From a checkpoint of a small transformer trained on Wikipedia: 15 layers, 6780 steps.
Each number is 500 + 50 x the weight over its row's rms, rounded and kept within 0 to 999. Layers, rows and columns count from 0. Numbers have three digits each. The size before them is the row's rms in percent of the matrix's.

# layer 5 MLP gate, 192x64, rms 0.195, rows 162-191, columns 0-63
119:481458546477436482495445534536498569503479496514499453431562498537392553565539483517520495534376533505443565559535433486479416413548428453537483500396550578491446479521390448509507577510527486
114:441453517490512556620546449491595593406572503448485501563486461478492517545490554531450533582497509511502530545441519413501584499488451540496513590578489486502575525500527507503364537508477420
101:533468477468436536492556495493526504568441534528528513481445455471506438403512533498551519426472424533465568475482520513511444409507500436463403639514541473469470514431447430576444432506508377
086:502478468502440560481522516490510392430597493431559447437447557501484481437504539495458511438553527481543503551473571535477606534486519546490505561554482526462563558318438498529464464513552486
122:446448523496488518476572435602506565598457354505464482444446530524477438522462474530444486479455466500426488618477494484462531406470517571582478494489500603541518520516520439431536488552483518
074:513435494415435443476533564455416416490547490536546429533502597467465501479478517444425498460509495540499548534433561553433414547504526475440514520431598547506468561552476599487500535577421509
117:497423607498490557504461600498535565550509571458606441436517424490485415506470445463504528462500566438433500486505422487537476480496517398535590524434456512436467470543559472467513499569434455
118:424473306560472480552453418514536489570564482504462512540477453460523497462494483546461532476485560539475549540480446542499502398497522594548577522537538500595541462416465468480456524505491448
045:438453562445421497519539450582416554497433504414542613439584453504497478439473475465558442526485564486469539498508518438547500528411509461580443457466525577555439422485501449505553508450547509
091:422511536486434469468457473537452475578579524363538498483530561499514471541513412540485548433517478490538519542489595598555520459528438531480592506589443548557470414503487471498499515576580473
128:404476462556421491495537444527529451505493421532438534434590433466467499503436499579543508554454467523483470530454495555453538416553492477544441513461436604507480563594459454554526506562401547
100:496463493497507577528459496474485626541650466499615461506497466442515576468384481466531473470525512530502543558457485488368488530551487472518570473490518494469422573565508471552531511489466434
071:499445501518554534466547535466452423393538584359523554522578546499494465436495552517371481521474533576485565504466532488465520451551464526446448514482431513493499520371510490521428471450485480
123:438504380510561511540582460520514628511624583455467545496432504539517487452509577583480419518445542418506525507465472481491501397482512548554488547559565481497458454463525474485529537541545509
035:526564380497538518437524556564543516507536525565598465446496540494490437501420552453482507480397576439533460503597581534434456459531447528457538458452576549487487543526542467426525464454507437
095:548546478463500460415492544508495445552515437454540429501520514574427449539556580574537555534594591501409571493458496483548439505494599503547460517540475469407503491555550498539509487548571408
093:485493502450441452535569461553523471499618458419472569547497499479493480508507629599463494572488352585489604507480526446509501524476466452494597496489457496546549534473458445541504498505459526
085:575530442512550484534510483505447527549513519492570498574515574586489581540469500512513468519500496538522524535550509492469477461605431439631488542524576475529393468528524412419480558383550531
101:474549422535548554476578456512570411504583503539482486560525507514508506517506584479410433491434494511465432494524434480588513444457523484525406499404573578550529534459494417489490607489520438
089:440401467520414515505617449609480481463478537431507493528524424581582532561475561537503516514526555502516525460544579537500538484507549497427430496414547499496451524473496466417436600483509445
121:537476432541517492476523481539420514433590538474450515434498424385498578438508574425541456466504526445538416460450521481511510516513458487476389550502643520452525534476518528540503398499539483
068:497541562486442456488441549504498629472479507548460578585438552548522477484606546518562482495437535490559408474529502561604595511501435519500484576476568484569499551449468490500564540545540470
095:519496447422476548544599445522405444542438425523436532496582459520491474479604616496448529506519507512497484477426528462539508509482460547536554458550454547560484460434484475422444578585431513
099:528520500504520431534515545511513426503529491386477556600544472508444354498517526405504532547433490447455598552540480470549514453545519523456537576522391534488580538480475478500534451465584489
132:415491545469413536536428431416533610551447452436427469573514510493520547522460509527540461459423531487518572491529460413495547475509483590580438507530518597489469504541400442480484536547512517
100:501508584481440397526505486447379533497509417501466483454429491554463477470500450503517557550546406504511484539487447507516608449468559560623523526461466608559504475446553528490545562497501440
107:575553520461562526464484474531479476595451394459511480428474527559420483500484451528532481462518471449482510509562468592578420521491481442567474479456442535451412569524436421463570583427545507
079:507522594424553549493434466482495504434486461441484515503404420483552508472532584485507474575522418510517456469444482513512582622478514490472476561498546481484530528473389563541415468597418489
047:555431494458535623404494558541487523465429386568506392518580495536509482603585578545555452441525476463518541470501451512537475546447494459459483554439549472462486479509504519426508510543484544
100:515487478555454655415466506433485528543498472529524525503439527507464526545459459569552488375470490597540602493458520545464461602521485507485516527527431530468478502496360521497464545482450502
# layer 5 MLP up, 192x64, rms 0.184, rows 162-191, columns 0-63
114:598529489460508498568522506517488498464411453511491510438560430449478442416474544405405495509475454396449471515460416504575588493477534507471433405501552432522557509559465496472546421518515446
127:514438461501523519575519493541557529510378526506464569426431484638442480601446504470515513507642493458498481498470568479473465539486501512483581478559548430491531588441506473482537512472437449
094:500524534524530417515463547532444598560591488481473602439500502463507531509480451479385491458472588514495490466507492449541566495470518531578576406519479577448436488507585529455594446559533547
093:543528564510525502550510489558419538470496453573521426475434492513467515540552498448457464563436457390465408489527584489514476448424515409567459549437504589440438416540549436480452494501493561
123:435490514472543452497592464524474486466371485503610504432528417605430425464492435422576531480464461491433506493550521557531516408508482523506464509520478564444541536404464480504477525528454570
078:481490531505499522533497570512518551540511521473444585496556488487455479475495491591623476454480409438437514490524534463486434457520544483532493427487474462561488423453571385407624540470571561
128:486462495529489513520516501569471541579533495536520394440557428624388475553503424526511398457487498484462460570511450512498412455485486449571530486481558553562528481569591456477515547488455570
121:390485516516522501444521457427501528488582578436485504544572562479499413503624541525475515563468521518539416493541555542469421565438524473526447517565649532519539524508449499530455453501523469
047:531519501405564492480441422540510502539530579481482582482456593529543611437475457547588449536552446532517524459486528509350474479479441510495495506560530432566438442448529511498583523464513483
099:514435655545433458479512524539498450519470461540512429473525466592450513549522542459499557529481452505498502546503451522492441433457488406504452429445568544462357536583477470465481526460451444
122:477526486562458550449437450463557536431435348514560564524547451451513520483493560582512573559410465519493475501452508541516510436499416526470526584439417505550534540527462513531475575474548565
096:515487406514496473515450541502555493498559599516476511457470543509517566461442564458545457445462587513453583482560486541447447465407387430573488425495518469489421498500562437433547523420520552
078:419558572562546523622410426479490498551544471512507506561526505463500552463472497495519475585440474411535585501498496461560498541644532489600449455501542522529536503485385466526507520481483491
118:469521521553471407522525583603508463452546482466489451600530606490571481519545521513502528521431536500390485536452489487564522506510501529501548531560520559383503491498395458469587545454544576
042:492516398572619466510483561491498422539403499506516504410464549487467477522463386572449610444487521553509486526500514549426459496455524527525580445512487468474535555495522548587533494513597534
096:585576608456529538393496463458489504472543553472543468550510506508453462555577509469574499498518507519505601469468488502587470574578569504459526528600415482469509526534597568536559490510571504
090:367569450460502562377520427473400567480456457594499484592516440523484559465481452543544510462512469482485529479504526551502533470542520473479560386467461573486539531520472410459472477539545509
103:484506434494521606502537532514478503459524486405467465478579500453502449548461485344445502547478531500524509469465546482570494507507536493485492593499461467514576395424444521510433458468555643
105:523616543468503388508472577522435482532384592379486440449498496482506483496471548499494496529453412543480494541416423424469458500532455479525508521547475560490461453517529460530590452456441482
092:500390484527439567466432423556585457511569524551442513481509432484462514483454583570557538508495494464493570540459561586450502528428520442458475472485607515591547464520522537478482546533498395
124:495468545435450426543544442591599493527566497413466560506522468452387510521531469567506519534464522515536459504486510461548522533468602611475517613521498509517494471492621595521542525512485484
065:511426422588418456611490518528569518539422536574487504493535502480564487483497573459585466437481527555492513575525480444599580476523541557531533501532544616475495549450499446554512477446560493
083:459491486568502453467402540469601544480565516489517464545387551476518569505402408481538463469502546467495505497526479527457514475497578523470410506426547424406502508554505488549553416445598478
102:433428567487459452479508568499573498455453477451437572633507525487458537502517571493460558522617537521509514501523517462527575521552509522490547642553432445449570475541470533542476499580484473
119:508520553478363497573385381453502552515428514414448496512598515489507501495429462506604461455493527488487548478562511387547509475483501541573510494515553576521514507517415505460525551490520513
108:632511464472481461511564588531514561442528533578553507430499472396457429425540479532558461530496526533567495522520413573523478546525443422457527536516554484520519513461520578560509480490429395
112:515616495461488616424456429493506406501504479525513454432539493576459466498521521468548537525519601456416506403505590497536492546489592466473507508453550378548567534533521472482538533530503484
090:512364536438451565478446409515475543456509525499479478444554453469506544502472497600447555481446516551482540508437392524568505573472495418531551528449592528460478393517510424535499481561505528
048:495561525589475541494508571547471423530426443470544464460509497533500482536497518404540501497381416570442569524572465517406509495533539488504452452499449549459448527512494400494544451519630543
106:411475544471503507491518466459427517542421475523473447511542490567416528565454446477564467498513455458423565535498552515550405471477484506489499387436476511491385617592523446494538540464535564
# layer 5 MLP down (transposed), 192x64, rms 0.178, rows 162-191, columns 0-63
122:482476489525505454431502551542508555510557525455551486476484481571507600608541451545604525512450537631560541585483510485448388427490470455508556605513504466466448473539494529479468570544478526
121:509506487480447396414456489503442499587547529556543561488545505464506426409519475503452474436481505503476537561471470574540463492614480520487491441460420572512582574498487419472487409600472542
101:470550544485528430510558520482393602549497553431543498477450483470541369488479468458523531494557464542514444455407506510413524433569505455522520515507508518424493482475560551474459489614498384
092:545538490484531458568471560487414586458492480446401568577516431433517503528542526500483581576474514501579413467459515496443483537435478523513455512515565460439555437522585546575431496531412550
124:529492502522459491461465471505547517551606525514380504489517563429506529532511550568491467521504542518565491705456503454450451555501497538485466554456524407461423505550549494499572480452515439
087:486482452575476490415557493510508495513441563447563541509581447526496472501565473485586514573477441570501439651560496494479446542522504610507522484482509485448563472532569515590519421582455494
121:513501429557518500437505469522515441472485413543403510540524553500546533457519539513493425508474456528600485566464567578545490534521519555472407475508503500580393563456487521463538495351587522
120:571555524438474513513454520534480447594482463512535464457401451506575561506466442518477507470492531495505540572443412469551606368499492582528497560514437396492467498458542553502525536415509551
048:500482511452569554555456372528435539501333454482507455516499471490551483515475477446454504578537572484398506444475571487561473499453553466476535436515587525472547453556431512506448501436512530
098:535486451526558533491516497422467570409449511549406512586441490502462486477545524417533452502529549500501549463458503438470432539571567444589413586424455452495494585502531495507510465466395557
115:472544518497548417506553504528564472516561590505434458414512555495555467560533489412520513481520522443463551603641515473507479569484601515560447450468476463521574433543420475453509465453503471
098:515442565515506533426553517423450502519433383389475524558563441434489430496550456519475483551462513499477498601456561498572536495507574554404412516531520464528481447447526551551458437536525510
073:493509461513498460557386430502508461510599422540459451517561535504488598538520540510517559565448384480565550510446453426467496532535492533539516519542496487558544450513542603538472585470405443
121:506478535432450495595474509439473472556459458485493552485539442538415519524414563499427469514556435519572548520607527483484412493353500514428526460479407449567554481489521528513427509469536489
037:503463532475417519544483551412522433370586442544508426507450557404484545537491481421495461559549497470471456463480474480512474493484618473431495464482495592526462561510548617441490532528503490
103:488571447473533461413447490517507485496491423419585480460550527558481502561551554582555547562588489466374475536533484487524455532417532513613536474493470461505572455542478413514465478418527501
091:429535526559524541477540481497505485447526438500484466495552515476433492402442452449548578564391399501499531539537401474488523491538426462541445470451539530557587458438498561403484489524544596
097:548523522541503446550493460504484455497532592592545580545463499562526590497445549571636458475541496514514399459545502502486542481453482455586499434567555508503428574536503514466517558468449403
105:471377537509420501467487472476553540474518437517492555496529513455441443466485470524544483456635481440530618536475566513421570565468534506505559498617488434548521516489538541500447464487554588
092:500566463469499488501523403524546503520522568513452526467486530498468479394514438461449519567427544539510502509524434551533545471553479581437586574544477464510563583593458465627552442450426481
122:452485455491428463470565554498478503465533506453499502445486480495483534511471457478540413511388480498475504375522433464551472491540625566541534526435504544583446569469585596550529493593490560
074:498493450513457524549561455525458395459444511506508473438484489577513484498459442491509468503519439424505499688504473495554421526431563472479486433526497544516438479467549444556456502358528485
085:499517530462553509526546509521507525521526505485540502591563488512631505490523504458469530448533467556574542278479521544450525490507533545509450484563558498511537536548521464450479519633515532
099:511484572520517476544589576498508431622452504478550551482517547499485457480534500482570465549477453493424656510553489441560492442453539510522521529485479576463482525441537393496586435432541487
102:532462480488561494476489531458518461510580477494507478502449489505500511493490501446446440535435568403445520736532539524568494538497439449458463472435499447484555506486519466441500500463389478
114:425578539511555443509399504507429484480580421419471466488538549553492568490463457504487559547557464525522500426461523473495618469545562627567511538558430495565557426515498501502525500513561496
110:538501558533462459521501458613441515525418517504497510445416450537490567460417525548485474498521464487454399467487430473459470521419510502497544456527516549463408502482447453553519555342558576
091:527446568422477557554473515559538491435502586580509461478518530436514532543516479548477581538512542533474512420490389470511455536521521400492598466505469489466414395498549476591510489568421463
048:426544583503475492557521537522491514499433471540522470389486382530481459585498415532559443473540381497513456564540463572483521539508507561556518456564502478442421546503549452488551488518611482
107:460548624518458458542589512548557591463449547427488492490527455475498452507467573441402541669507442431465450501509465533514543451477509517496431468499507534498545528475541441484537446474566530